python train.py --d_mlp=1536 --activation="tanh_gelu" --attn_scale=0.177 --parallel_block=false --init_std_qkv=0.0253 --lr=0.000335 --grad_clip=1.0 --final_lr_fraction=0.0
Each number is 128 + 32 x the weight over its row's rms, rounded and kept within 0 to 255. Layers, rows and columns count from 0. Numbers have three digits each. The size before them is the row's rms in percent of the matrix's.

# layer 3 MLP down (transposed), 1536x384, rms 0.0275, rows 615-721, columns 320-383
091:113098137073152097222136119165098165121095145131135141136094150077117083152182118095076181100100164084153135115180132160164100159143093160127094132136074172162120116132147112127162102155130130
098:128116144148125088140121180149114126157101163103106124155130090128116095082167139061161190065170132166114054113142154108118146160156160120130119160182124164139166110152145170087118098156139131
117:141128115129135139113139131173119112089116161135114092061132155124094079158114124140142140139123155188071104155161149109166114168154092095111057134094098210150086194117107162141106186155168091
108:101111111097111117122078103139128147123120144121165094163115160151168186112124127068165192137103164127096097101106146114174189145138151124095148071164117079098179071106156251101181177111164124
096:171090106171139143093129146160067106181137131075131096081131128093103103136097125152142175156123110059138114119131168102202097126062112140140115070124147159103146101152153167122069138121092152
094:137201183093097136162073116079102091108109120120095132083079113092138123108150147142099136140092181146172107134131157140171136070111158132118157146167146166093145145108149124188114073088106123
106:156180120104114150187110136130165152083140113163082152095110168151146144156147167114120162128114128134117112091107134153084065161161077116087112093153123157057090144082194087129126132172101106
110:128131127111075112149128150143177148104162060092173177115144124070134138164124166115108147212130141144135150173106109140175182153094096116111118117159196101128085089131161153127157132104077126
102:150117169110138085158122092156173072104114168119115100164106119132135182121119100157133141149109146152118139184150113077132134186075119111104164129132119154145155078146184168165170088099113155
088:147074094119131159120119103103095131099171080116139070161145080138132141146119178130154137122147184114096084135093088121163115182132093210139127157128112153134067119105120183142116117129153110
090:122079104125159198126118139167188141135130142128168164065149094151119126155137150100139145120130126117147073133115152087185131188121189169141125129125102117104142132163122078095151144159149085
100:178153112146168140111130144103157130131075118155097119167085096158122121145099132060154175119148155133180115109131189105103171129174104140097073088096148154161081127095117084097144135091155165
104:135141130144156129153103128130140133134217094117087161181150168154128121099152108083141103125177129114165121062084149088150110135076152133135103158134094110066095120151154076158100095096138184
130:027103114080120106199137142101059087112117123091118183103087136152124154096115121110176100127219132170161075102111136180165095113128151167120136148143115124102100142123121128155151162147120123
115:189148112140156123049137149102140147163132101165129087111163145152156142176127144122131171130146085128112139126171131109136113077084120144071168113121103131138094129102121095113150101195144134
099:169160160151170122149184134135100188079104074151151123141148145095109152138134082089212151120091018146130159222159126129059148173106086086107126118140133100080104136154172078074149137147134084
098:140139178101125136075202121174141110168139089182150137130088125113128101114113121123130172156203146161148119142131122096111128145109156113119065149096106128103116147165097089137132128090149160
097:131105073152149077090162126158186191120147166086157071092146184119116086128164183117174114140125169111130103115158200104224106128127168145072119128122121123175118106087135161162127094084134205
108:177115123120115106105142101100095103108125106129125070100109091048138084128140160155089135125145131122114149130161085191103172123136098080160129122118071145099112189124121175114154154099196128
090:112035123133146156171109144134094097084134120137114133153096166146142136101103155088079109147148179206131089122103065097139157143093138130134137084127112113046204120128090172100112115132143156
101:159087142183109132116158109035134052203108143125160128189161186170096121122114142155149094095102201120053127137115121115146093130136110109165080117184180147124065173100100108147116150161132097
112:160105179152148168120115083123149146102154143154126082106096144119090111088142137115154199132211152130190156102160134107162102165092089160155122125169082111116062198091204144129177130130123137
101:170147173109164154129122132177111200119133120112090096126147127109067116116112151186181165203134154168173170133080152157029166157032148058133104100108098124140152138086116115147147092119100108
107:156161099182138191149141158165110143175090095114124116070130141139133182087134177101100085126177122148115146142168142115129144096087084120143126199147092106057143129092112098150145161151131108
104:171100113135080198072102133109074095131119142160160156108129126131154139140128160079108151152066136137137139135134129087197143122144161087164107179129102125096129095162140188139168139063125162
111:174139119129129136092163117104102097092146067114128155203112130128113095146163117077144110173168058123164125143174094162142137120110117069172155170143123167157106194099148075154172078135093192
105:070172103127186134116072126146142128114084071118147142101148136147076127157124173093090234142161105116103135145155125031117106135104064146114120160168143182126097061143142138145152096166155161
101:159135120173129042156131188149105105127116173161127107172087167125116083136136118161141112133151123108083133102115107120186075113090128143150118110146122142124083157158168151191119100196187063
100:108105111081109077127187066130176151173096172096098091126121110185100118139117153204148140096123178193092133146195092106098166135133129060125165096139116147057145112069152164085112119119117149
095:136081063097142158151174094147145132125068152150127057130111101154144170130161171105102114123122131061117121137111137081178163172133127154151168155116145142130142154091124115103080131192137092
102:137054116065145178154138129117143105131157162144106063160149164103113137100194084159120148190163140123076163077128113086158098169165116118193125094112222156140156118148101096130113142116136146
103:145116131150171149057130118155143089153128094085122150165159063142126126103174163145155167144115143144112103174071088143145101117118120138081127174109135079137132139166108096114053169105106176
087:089107159081051120194161089131173077159113154135138137139139130152127102086118125146146144100150112091151066165145110105167104118102077178116136193124140182131094097196160078148124143168116168
103:132131140098168059168152105100155133127124137150098136114132137148111137123126098150125137118123097106168121096152133060141122166175070080142148161033099106131121089157175144134152127148130113
112:187135178125121153136137136109166085094120141127150087109107150136114119104200147086130080076065131140157161137072226105152142115098053123065110132137179124131133157194103142061127131102090070
106:118099144146132127141160142137135169164113109169078120133174143136107191148136141158142110174158104147072176118180129135170093221156142161167142126078090125165099140191148081138158172090078166
107:143081111096129148080142167129119109083068143138097082174041196183134136090199108125105176131160072113107146055165173113171112099140074141135137138139146076133159137110122176150137133117176150
102:110140113136129080165096126119142129112100127040081129158145162127055127090177096114098108160159154057077171148110092142104191134096154205083149140089112153113083095083108157136148181142143131
087:109240108103069086088113101099111191087154083129131168167173072130169156138067083163053149131115168155134144103124144164196105130140091128168126103134151129101085114162115157140196144123120062
105:138158097162148118120117131146152174098098165149110195105122143163118097134126116085122143172105103111096112115184170074193160145165129123116120066111157081098172100111114128101114101064114114
093:178130120117152114125144166156212144129147130137130091114078134166143128109100160143077143112036192144119097078132097089145086188161121078104164188094124094096130085136080149083097140125097108
097:087146090085132064120124074141163161134137169150155169119155162144110105187137089154129105101146123139177110127144141173186165142145110104119121193131149120169132141078079182109135143128121096
088:121148123146117094158153109163113113129120137106115125108131120070105089158098085128118144112075095151117141121077156099154134161128148094133109158083144062201165149084105094120091123107119162
107:141153163107153144137120127129076113104110127110123093124121131084148162148135130089099089094119141117158065116077116066116104103107094135125088177090166160101101112147135103066132171176114142
093:106167120106125108149136148160124112119154078117072119078119146129148120105165095109138104105115156114138168146114149077148165077131130108197093136168110081107127098135111090084139087137147159
093:120145111123096154149110199134153055142122116075159158122109138134117148133114131105137133083163159123145177142105134139182097111130143131138058059102104111110133092081126111124082147167143172
097:128176067122166159162179131132129115178183085096105112050186121116092138115059074074125170097069112088141112150125135147230168132135183099178139147120129107125146126139196185157104105121106175
090:129101109063145196078158166112136140147105093104092106140173182132148131160169142104123105144089094105136120118126110178167134151100097169142120179055124139157080075117136132160117076092201077
090:133125135158078101082074108089134102137134104167109045116151165137139130123125159131109126175123116141032061142144091181114049182154141133082155137104160178187099123108100159175097088142127101
109:103116084137173135185105084145074132164150118116116102053153131123171053163081103140092126127160119144126134135104121143130182151173140128134154093130129104153082102133142171104094153130163141
109:166177141124129112150138081128155106097130138069170104088097097119127163134116105106230124156103106098120163149072176100105078049101162136159142084132145113109175189099161118169095166121142127
100:077095135065144149154121093068137147143153155126158105147144085120113124141207100113122143095189163174125143130139170151113156112149092116178162098145151124122145164170132101132110087080105072
099:121163138180100146129176142091130126196111164121123135105093145169089097105095165169109102136143024104152130104119127068159156151154096152128128147183156187115141178138060127133049131131194082
098:105151157152141148101125136100124120078158038135193189110149160124110115192139127124081133107101164080049121153085106141086162128092137091187116164126108111164111108117099186125171118154133112
092:093149169163148159166123206101116147119133110125078174143083139153148170169102064147076127086150147102118149075130134140079155103167174117173130143148111125144115133132137144097126165151171130
093:121118125046206145154046136119169135136134108132122126141079099106089113090121166123086183163186147149126140166112107131121129158140150194126126163064138130115119122187113160094121171072143064
079:150164094117115147091159122119120092180146123086111095162129084094126183076162115182142134174151090195081157107158124105102114186143100128126127154126113156142170137164072111103123148057089174
100:097157114102103094067219117172112166157142127144105064096148162114167131119150133116136102066165147087119177115089146161154097122161135126157144104122116166148146074138112104075129125160095152
094:088155129131136122125075150116090096115092162149152179127145167191150126128141103151096153079105125095086116103060169123113147133143114122127086069151164066139171093123160128164131144122181185
105:132119138154168151153062152164102109113121099178112148140092100089075138163086204139105110166106144073082122138167124094134108115162151155179180121131136093157156162098114155157199078143159072
089:071102113179142155117132168107165105139149081155105144139130118116119078128109127110126148147144052066094186185171167119173119164125104119112136102187155148088113146211159111115138173073011147
103:099116168031094133150227159123138171128187152104070108114076144138112100133161096139168200115099123170149085146166116112146121152110179073141109102118140077087101090123124074144116194110136121
094:061122127083202148124124152163141150140133118140173071160148091128179160151154148162089142118111076109079139134144147165092102132097109141095129183120128174087180113130094104103082182134148106
099:168184122081081123122127197142121136108113127126127123111171133095118141128115103086133144140142114118215099085152126131053101077086136135126117152068129115156126131104163126148168137147147112
111:088115091164145107159097151090100147141191118118085201094128155127142121133091085118097131172154130177154162177123107131140172103132114188130172184176136121118181090158090119139139127096129160
094:140180126153155076114079103160110143121186143074160158120114143167197097092105104098142190197171156099105079116095126104094118124093204154147087192138147068129071066083189164108155098166061150
093:127069139109198150137185173146136161159160120098148144124119162144176072102139104151087102169124114095061142111110154202157116141154144099135146125146135079052132095193129145057107168115080070
090:083090095102072090172076155090091128209132145164133147131161070142121106136154102094199109118175139121136139135184143169144153178143076137187160067130112080144094139133142142138107062124147089
098:115123157130145088108116136068133133130112149087098151105080174143194148162092147170143118122134147132064166102078116122185130141069133181146131132155084166062153097120146082125176152142091127
091:092141154080146111173159133070071199127151124158125129153107108140130051140114106183173111146112105154144163101099132111187137110162147054146163085075121112077091199115185113138150123111131116
109:181123136123121098187095112153099116111127126107160139149082162107162138114150137127158138139129249123159185140105138133130090103119143134117117104148158139090160046081150126168107073133158085
083:171112114128154103147063115148112158101072081115165136120123151162178114198181111156175128084126076116130088081167121143196110103175121151179131150144076142161131071157127109067085182122148140
104:158110140109118108157178129187076134188144172116164151116098160135125154136144108106186150083123191127085078112120147182136174124106095130146117154111150140131097186116158035158099151126135129
101:115168147153156118128155152091128109113106142160179114153152071138107104178135134109160122164134156163113096116131096090101128118130113155133109097134129064134118203144112109085139136172092073
096:070083095134093142153189114140105113150082137093066151102204169093104138119083077147095117137149129144133170127164165140188090157121135221093113074153164124135192145122145123159061110113169094
090:098161097134180132145095111150134191147156115141144128188085110110145138163084171144079109079117141079132109160119102152147123120070081112116141175167132143129095128151170139084064125106144087
091:112073130131118155120123203157138102095128155080146080157131201145148122124177125125160139124102163105128140134119126133140115126106118168111099165145112160140162072087088129126155151063117123
123:130135146082100112114177171136114150060120070131104123093180115129168116107069115116132146081116165135148168121116105147170103138140131116176078090132138088205125133113098160134079153164093113
115:075159163115159112116120115228112070184125088169185121185150129071123053131169147128120136166143119154105134125163091187157151085091056103109131119057125157135123120139132133156050142095191134
084:160157098063154116126078104140141121177112183119109080154166136127152118102157171128169140109112104140091144145096164110148120147150095115101189161164195129226084079144059148180104103123088171
094:129121141189119102191074119117158220079124102099144190141045156112123111147065157162106077134115100111077118122102151079148160095124168112144099080127113133130210113056135214086099135104123096
104:111147131174106170134105099151097100126140079103119143164136141136181087130145140134107164140111098128063146149081169131097132169124152193136120132156108145131088084227190138151142110130144158
093:158143146115143113153090178115127115113159130140098213199126106167093087147154104071102123140149096096100141165139161107105009153165111093177157163139147087086139121165167150128098178122140111
114:143077204171118111091103093116183108112141072194104135147114091177098135127123120132167136117106119158157150119137125217131110142129165088127128129058137105140131083189106136151153175137085154
087:133166075152074163147124128055122133167090130188108105149128112155123200084161148143093077149135087125175157086097145170165090121121146142197095145127180171089108138145121143128058139149107108
097:142094160089166093142114175176141117137114205128109136147072084128154133135135128139126096150133089117117128087177152064226110124129111166116143162098150118149126110119176113135189110084179094
091:098101134157111103111093086157120167151129129105124139136134124128211120154111144175151102081140169107112133129132095170049159204107152106174181116108125091070097126124112117147154177152066121
105:179129135128124100096100107180133149174128131132123101151104141152146108082106138109107167196096174139142115118137176140120113125101145090129121097150166086103107113098130097061127093117106103
098:122132080136158118145147109138023136125172116091133144058073073078101104122108180201160120097126147154120084136110114140149120086136155172151125118093163159091149143109134182139121119081173100
098:141151158136026169134098106137154124098093110191156112151120120174109129062102129144109085115143019109051082114107158094160176124102118137180021168137176116108134096115132073150082099115109170
098:102150100107194152116157095127153146153153095101133179093147092113122080129066192128143113111122176151082097137189202135131135137109152089087125155095137062118147117125150167149139156099122145
083:130127137175046140090154095076160098174097134104123129090164101164122141153116111197159132109130067168104076106162115101196042169149072112143148117127187150130133096185127069096127098107125090
098:080128136117093093121166109154172162186108136106106169166148162188125124095064144096181087142127124127101118128114117100159153082101101115116092089084116109126134101154115095093147161137099076
095:131108154088133095167148123210138072153133133139207162149139080139138090115163147122133178106146112145106159141139141077108197140109155101120170102117093173107151094142121163034166117160101081
092:110119131146164136107126146152169145142103081100130148160140143090111116157170114146124104141134148197120103151138159094190028061141085077085135167142160055136115139139106117116143138163115097
091:049162120130121115133143081146176169100163131126166140135126145135136105106127070099118094112171126118138177119121138138183123093090179067118194124137134173167132106151128087162079186116115112
095:138143165092113063147093127128124123151132100121164100102104074169151179140124122089084105124139000137155104113097045158101131156097116126114120117136076173098103081070095146122129149147151109
102:109155089109144089171094126155055103091118122094098120121090122110152126157167164134139101104118139152090116180095138111162115103104124178147111058174125132129157143113077128077112125093159170
085:117106153130180106148155168164147150095151130160188137074180099166072095158230080061113113087108151143127126102191089133141137112158173136073051133087155134118125129100104088169145093121121113
105:162174174121070149145076149129179123178122167144144094138128113075094103132134166090081089068089085148045107162156138055146115164179140113156111147136084151179098152116148117157094134135141119
111:123192118123153094128147131157128132130155090118129046124053129172194100102088114098135160147099096115141149127146137086085077096064153191087144144154176119102147058057177163164106045101143109
113:134196135133127111078157133142130116135159088098089090172110083090118145134176167148107097125166198143096130168150154136000056090147166140159167044117144114077079124163137122113164090127139075
101:076087156132083177106096094112160124056166130149162105120176168094131140147097122202168110075103151148095149158130105131182110141104144098176189116173146149140113163094137111122165147073176145
088:149167147137129156107142104110174143130139104152159104128110160125084144117133157107139190147146149148123107106104093125157072139051158099097132171106174210111098121170111057098109107109158090
102:147139151169084171167116153123128119115165179175120118093156168156107166113083125120141152120119217109106127105071108096093157106090162149180117078094154141138126146149144169124138166087113138
106:133178105192149110114074096135178159090096089082145137110096128146100128098167130070108106098127132144127137158121132078113170117096162115112138157146116123109084140094103154180203148110154135
096:130146120111155179098157111115099121182114069110161105137147137206117158149188119153113148118112092060114122114116228199137045113104059114112115172142170138190148136098071168151168185129091180
# layer 3 MLP up, 1536x384, rms 0.0329, rows 616-722, columns 320-383
105:107147149164155111166130139135178122133099096163111131163127112161180174112111089080168105115085108106183151150145115155128112120141145143124130142141102198146119194111151139108107078114066149
107:145137127125117127095100099130102168147088118154162150078165174122165139099121133110116126123089111129133138151140152141132112069192128182071218110175148107125130126133073201076108144146079146
100:139116134117121134126135070199206118137104136093142126087098058110059131132165118124147090088176113127122119125186165140167151058158126138110163167147153103157100180176141118119103098089119068
097:088143140181105035133098152143174100117171136141138125116160114146117209130122101123120127112104107139181120143155107138126145115095129079124126084157132129157143142124085110140098088113138134
100:174119175095122153096122056078141150183178130106127131128098127168123135127163144155120088121106182111156123170105162182153133133140136110163164093189153148146122117080139142106129147172109121
104:095129200118122114083148168190172138141161152105101049113117156140098149137117049139158091155120116058146140141171091148098137074192122103088157152158096162105162108150145121120118131105127111
100:117121190101110100051141156175179097097071151152134111118097217083132193112110140122126181135134128180113105103111112105190091155145156147145207133123110159128067117158140127085144130107071091
100:120134163136124081105131140157107152177129139183127159066148135157044176182107112108133113130155122077160147162098136093149167099138139104092155115174137104061116157118121122193151097190119147
097:097135097101076126164054119097090144132151178143123128159097194152154122106074095154122120136157091117133098123139148155146186138133139126171154116143122163157114110108133188095156142086121144
096:095156130097098144123135116181105120087136094159110159163108150119107130155172044170095121086124142173144117188136108147152146131181185165092128175117138139130094137129206146182107145130116138
103:064125123111105167160134142095093173151188094098115164147140127179097179079165092126168091149069146082160113104081144119155047143170145130097109108145108131135116135048157106130152140111099115
092:112126108100188107164142081212188141064156186152111182118122176190128135131062074107185116201103140131111167158166079149193140133158174100112159122156112148193104096154094137112123101087115108
113:156105124160122127128129161142117120147144063127129132160067123188107112131064116103172085131185139087132054094065147129117115062150168170123153105119117122110136130120094141105167025150074163
095:131077153162128103163107155180128117162105144091233100088145096084170145126157111139167161113136092061091067113130131141152123159056165110098153072151171169105156114099144111159175104144107144
098:156156165132071111119079170112111128117121124090189176093122042151062125145156108143138173155127102114150156141106145111126144100136125142159163067116126065128130119136088141087094102112131178
101:065083133128105094102101074136137185126167154085150137132118120157114101194121092076168141101169103118130088173119112076127160088151139101135095122135106097115134154139116109111170135100145144
091:121135163162086115126056120127089136196154110166061115093095116131075108136165117083132162162156097154158120195065107221122161067116120080094113133167142097134149138091130068138163126138097174
101:127085138117082110075113128113125150171156121121166156169139095165182112147177112074139108111173113062105162107084077139109082065191167175124133085136132150098092150178179097150149116172099152
098:108149122163139090139192132200097169133155178161143151087123124148081132134113122171116097103183143140163126123164129117174105153113127154129085088094141134110136121111160121096067064068103119
097:162092135112155109089081123161174096180088140161122231093163109130076137079024092110092137155107066099179110177168131152136127169150118126103104100138132161211151159105083134132079117100141166
104:118162135102123047080137079162128160102165175159167119133081175124180144115115162114092151057144086141130152100157116081138085122187126136120123174123091157131104105178119115120102127145129089
105:146117080139163078144146128080184095085157127126132138090101153134152103193141165153072093121180201084145125160094152151156197156147152118111135114180104169173059185127136119154138108146151049
104:155027108184158104138150145168110146142096177143197098153094071180107169110073156115127103121145107137111139166092134109124175102137129207081168154199138083107121135123157138092133151162100099
107:140158179099133087177177102092136131117180128099107092156095122100158106137055098093102121130102129192104052149157177109170221167138196142097128149092084091153083174178116155127116077137126092
105:091157148099165144150090138162148171168091118105128191141035142112096125142151154106090122105151134127150192124128151157126174071126133159144162132171076069154101180138138168111149083108087092
101:155114172169163136181096077121112125192111127105114125136099101177115134159139125067124143080127100035086139191092090099160068138148048127102174142132138128133125118112137133109134183180119180
107:095134150120118167067084163102156114110116156128108150122108142114185112104105159086147158179140150137108102121139117171124101173152218126124115150129045086166129081082090124107157105135097114
100:100124128169114132166111084125130121149095120193145054077050202103099187164117159130137092132100126109097148146085134175149164151128189156105091161152140118137118174063151119163119096092069153
099:120118121117131104107118132138086169167144101126142131123081159126173098128090134102161140116160150066176095147110154156144138138142094102121059114156134068134152144141133105157058097157119142
104:094095122114120142205104150106131129174108154109100142152094113102104114090131131133147086132135143078138111122179109143155078104181145126065120093149098165136104110131143104133179152114123138
110:164153101120136088141141130213148106175144149109153079118123161162132114131170120112161118082153145091122134110139139072164110107143083190082142078168167146133073095120100108138196126107093128
097:094096104110154142115132130173116148135094100142094137098131142113115119118121181154128168106144095085105101116041137205140105151120161123113157173141143169109061139155073148126167155136153102
100:142069185143095147129080159156104110110173165145157117154163097105131166165038170138084104107142096156160157156138104136127161102102093127136151063135129117122100137084130145144107114110114164
114:123138112118127100209113125161147101186107137153116115104141132135142129134038190098154149138160084103110095178149122087106095123133137111082120173180123161058130164149143143183123146089088128
093:140158106123107108116140124117115139158166127170195171127115138106130120140101153114097151052156119155176082083057149126115198134052110105104092145180095107080123144101079136112065096093172128
098:072131097108166118114131142146149202164113160102090174165122175162072099129059109154128135129121154148097095132098129077167142142152122097102164088142154106152073200134121095154164104189087102
101:100119083155163182170076129125216120128067121123109142123113118124047153172141097120108140079055124114119149181101183172110163059140105113060108132181080103129114090168129119123102088115097117
093:114136131148135076079100178159162105092112141160166137148119113091078163071152132120113102135089068166095090118126131127108192128194145037101104157163076199136158119163118136070144083110128139
102:080156110203115132145120141152174165112141211189157147138095177159072165112114157148158099137127145114143113137180163182116099118155111085067188128173098098109107139087090199089125164138117160
099:124159092125138104154143095158135135148118150134121139147143125207101106094128122133140068137161120056145158177084146076110160164190098115110102170171122188137170171150099129143139131155102157
095:094114076136104053096115124186147083113129084109180210116124147138084121226055135131127134132144109111123012083148093129153163127152107074113167163116109076164117190168126217171134151135072137
094:133097140145121138080141184133141124104122075144192157109134096190139089128128086143126127129110132152136097160114147184136125137154125102107146075144101102157111131113141179084149130112085090
102:143105177196127111152128075173133097134111192121145179072060176118102203140079111140039177167109053135131154143123126110182206075179114103080180126138170165166136160167089156123106114145063191
102:079093154158096150179113085160143174200109139099146148112149162170164146121096099094163141147151122138133122136134155117174120137114137103107132105103115130139115162128093144146147153113119166
100:112092109155137110164118107134155123146177145141121141130112127134125120106089117175118153168134140112165106157149167133173170182123139114085115123140077128125121140047108121097095127127091115
100:058112062131102096119116107206146100177144129101130134178158167157061110067129122125169175147173117151137115121217112134138083172135189099129160103151131047109093108205096130098169090097082120
102:096127135182107107123121210126135094091152134107127077088132116117131152101129125097132079079169104063127141153114101160150112091146098124118118140066142118162115134142058123146147131156094173
097:160109130142161138093103105146162165138113122170103065173078103119137154103057167126146132125140128087141150109160088111125152114128196119128137091110125128114148119118165189108121153146105118
103:139139138128149133119048085192172074184186140108132147102150117172137154159086145127163092145138085116139129109146110160161190121188166141148120173123123166189108141151089133087159152159135106
106:087125106163143177130139090145110101147109128091159089112157122148089097114130124145168103097140181092172102062151124128145160124134113124075095132172116127155121140106105156145119129102142152
102:109128104186096108094116160167134118164110134148108117131097139102104167056133107182158114142131123126106143105121122100123089099103098123141112146127116123153144155056164174148093152136113159
101:082080174135133130110121105139108107182056143174133144170100115099145122133117155123126091093191099156106138195102085113135124138150156190101173153101127147124085115194154114158153068169114126
098:135094097149133085082155140202122100141121138143080105173120106120107165050132104118131122166136127106210154120153112097153087134197114172095126106128164128144130149163126112155119155170156158
100:107107180113081126124164139161099136112099167104171081118139163062124120161092197144141077138115101135199101200153129183166145157080118098064148121129126154111134078126099123157100145124162144
096:089110132127077126184099100105122066145150125118145128131183137142091118162092123058134104079153130095124107144150170126134190185103119120168147076098148178079103135141137139178142183184107151
086:198070056169089134118144141139130135124135142172112122135150116180139128089151195051132123116105176136144107187081085078116092044143108146133074147113145068077105135130157162188093140172124132
104:032123152131142083180158097126119111130127138147101115152125184163154163152139158127119098090124152120176124164081165184140099155127123120166090087179107135092128160145151140095154141189065077
097:063146122077087109172053158106106218169088123141160135141128169094095121129146138105111160115124113119124060129118124123175163114140178112119143157191095072138087131150135129155128155133070127
102:155173154174081137113090189130150100157165127136127097090157148111117177132152093143081180109113139091070131159130130134102097075144042091069133122100114141119046184115139148058107111110130143
099:147117121158162126116142178127132168163127102155135110106097089154159179079080201135149131113120150051097128126173122165131171127177159178107156085140095114106134128139145135130161113155115095
106:126085147157155153124164123093133095145181145135122101125143163139074132186134126132143145177169126110094115147131080123129124088164128149081100127178048123064102118167154126197129090131131123
094:168040102110089116113164163127173151095102145105106121148071140140106124116144118152073065148132110138054091113144118158126159110195141126112153122159136155133076139085098096147143162101120122
102:130153138123145164140159130196088139131103122122198127162084127132120205033124066092134118136128114106109137156049147206137130105150145130129140085164137188134106126098109220135186085091105166
097:105118167156098146096071139136186061142121092154180108083105153098126167136127132106087162149132110143092065151142152091182091079156109157114163127096096140170143207158105069104120151131144178
093:093136125194136088090115117102169152129128144109109169105109117104046153158147101178123108069107182130125105168091086109116195211121139134097152147113128087123140224177061109108095097184165138
107:188146149126103092092129159173100076101129163125131138155143142098148174147100088147129142139135084144093177198113177135172121121175086089105140061123189091129185125129108114125168075142097102
102:162132170159138148155132092205112137105153110118147098082109125130048181142140200105102142152067076187150094147070138138101130136137082081122108114131056143072129114115106144124128084147084125
103:144098194106129135105131155106106106139156153077154193148134166080085142218108152162063140126198126112169139109172091154140137154149149140123152131121141068090122077171084138138137130158133114
093:110188120156139135111133073150092117152125128171155144138106133111182078143102113069040126102093107132092125168102238117139109183135090176147109138133095153145142104152172145087175069120074088
108:157131113142179140106152108160129177112100103091188125156006186152136127139135061139099103124195134093141103209106168151167092095153139143140121053180145115147116149101116115143114086128148119
091:160134131149086165183140132188162092103120134143160112090172132120149122062127105125076121084094154119111094154050172127136165187134129076118194123060141126156116159102115094142129091137136161
099:147159133055125152047091104152168176120114127107197086125097130102159130153109121120112140109073154085171136093126183119164137123079096154097099127197134093143091164173059190189125133133151142
096:046176148080049135147058127141143106165192096130192163154134160094157095089148068152128115125065120200166091108100120126165093137163208188150178145113108131129119167204166125119123120129070101
090:134171145134136107121083132084156111131052123144188123122052094089130153138135107104111165088124089052103078171135125129122188129114088047146111194176119170102115189122128180112118115181102143
093:082145135116129160120129102162169123110104143068120155148141100151137114137141098134188099099117135108149140122101098148135135097172142152126114153152158172156123159111082180184169124136069152
098:134121149215109097133126211176061144140077156141166180167094100146108198146099123078124094098148103104126119169183088140109116116150149121122119054118120173153125176127158116151152099151154158
115:166066098147139116092133172157108127164115108126150102105157121124081183147160114125157125092136139146095148125161123122139210142145102116111182126112152145102044141188103186110079145158106111
107:107080103169135142098114088159136118186115140115126089128164068138031131134144142135155161096157094083128114118173133133139118142138102143086104093151159145170115138114134145113109113080085103
084:108121092143114120116116101135143081186161116108097157178125122177123100118068128117172096140163149145118190194112125135107126122188151126090137121202099092138131100129157181178170075138088159
099:084092180135054105204114097137191080168124074144163121055160106128042175114111158129131118060127130091101137156124172135162123183168126148127173062118134097130108156125164139119116098151126143
111:172059134109071149147143087116099128140160144119122142132116143106080108145150111099099107107097130129095107090120086181117140115119103139124100171146081158112142120136150130132085083122120133
091:112160114165065104158118107113177198201164125072109080135160171081163093091155159153152106142105127111115104129085126168103200117092146117159162081179112119086126140138109142083160137120107170
107:147108194089151130123115080176184077108114155083112113125061018165106129129101135126170157111171085096134152111113162155152155123156151186144109136128136138196107139151095227140110126127098083
098:142124094125134157142093093131106135206127122146132077119106122133166149114148154137153182131124157103091103099116137066122177140106167168117171094102116089126060079100017188095179143174157136
088:099107097151073126101122137106142097128087095122158102097090147118125103135124166144106128068178140145141172165108175157121185119119073105152127100130138093114122101093102139118158100193079124
091:145190204162139160123146155168164126084130134153128055134130162102094122090173120102119102148100134152153087097113139072123153089126083180087092103149100083110124140111122163104101109140108185
102:092120098170161115145089122136168160099114091131198101110080185122062100172155108137155117160109091101130101144117139111128140162102164173123148165154138167132147111141133120117120085139117117
101:119123129128127160122064090097094120155119159151122113132151151124106121115098155102085139122104130090127157104152082155089105114113137154146084184090121121151125146148123121110157140187134134
097:103047110079161106056156154125162123091114101115115100062092158103173097108182163144130139172112147142147130104112143161140073110115107165078145155144108138082110139111121210217116191098177115
088:122121108152120109153104097128114140166137132088090102139120131141142044105117091152122074106196125179151123116053129136171124103177170163150094064197084128137091146095148128139104132118072077
091:110130133167143115131123140073150160108124089112114126136090116148189098066158160056117073138093131086147069186104104217150153099148106121130146178125123097161141155096120170115106169164105133
103:037085125128137125128103116154137099127154112126099161089102117094056113183078090118151141140129145123153113094100131162141171142107108100108127162136115117102125124117172143113131162187167139
095:151136106118160156116142151182093164158186141125161104095090128141118122169118100160069134161162081098121128128153140132215098108126166172098193107100115178051103111130092085080088119142106166
094:142170146089108127104139116154151135157118107141185091145088170104211185118074200107105125097149147041102099144139180147172172189157100116155099171094157093072071117199145125147133173133122135
087:144131100144141136124107121122134145147140131105120126098177162104114159137154169082050119105136154128122167113139138143100144135120179199152156100165113159074086161118163181103172112156111101
104:139119112158151048115157130135162088140122167067141118145140127107121136103146126093082139135146115182130154171088146102125221195175159129129171149153132171126075111152128136160181066138100096
089:171086117186099122082076184087164162147111181137165104142188153170087198119124141116153121091103125123123151135181113111141143108179143109147144145146140161165101153163095178140118117139089122
103:058108098133147187144090123141183124175131065167129159128182144154152160145104152112131111146084130154127071126096140156127104149135098146146148138148093098170185139125153179128123096110110095
111:141139129159129145102154116118200108112161123133134136132085141058101150103143123125094099149112165152115093140160137092146109077131124100113102154137143120149124177180164216165133140120161145
100:138140095112144131156098144118110114123091125204136152099135137126115189113104136126214147134110173093150140109159158117141091137156161117140114171114135119131104121151066159134135076115128114
118:101136119229135072172131121168169128117105137086167152101180150113120155154121091189146166105076101132144129148095139136127179126142117082087219082116159099145097188154129118119111088130113122
099:113087149172137123074166124172160116134131151152117128115113145100079133090131162112128085121083082096126100175059132189137190076089161118114133122130122137152126141139097109106131119095093124
097:103085153137086139127115103112151144108133158071134120099131125145118139137172194102080132125153098141115121149177182121128096099155201137124173163096067117187134079096111128126194066161134154
101:123124090163133109122079176126120171138115098128182199117083114176098084156136112116121094090183152134155104170086163084128129166116126120141170111126126085148143161105119164104103171160157128
108:132154094114176128117126172163148128098131120068191128091114132127057172094079127126118121116099158129192097122099119194114115116153137201102106141156192103128120113118107104135102155180105149
096:136092159187150087158116157161083072192100187116201150193085150081181087116111145084132066132151111164163122155112116139153132100152089156119102109133164092159099139139124159139172124127121122
099:089088114118096137074144072124057113167066189104150131145120102090124091129088119100130149121159135123134133110092145131124190138167122161124138059196070079144078100108121159171125121182143105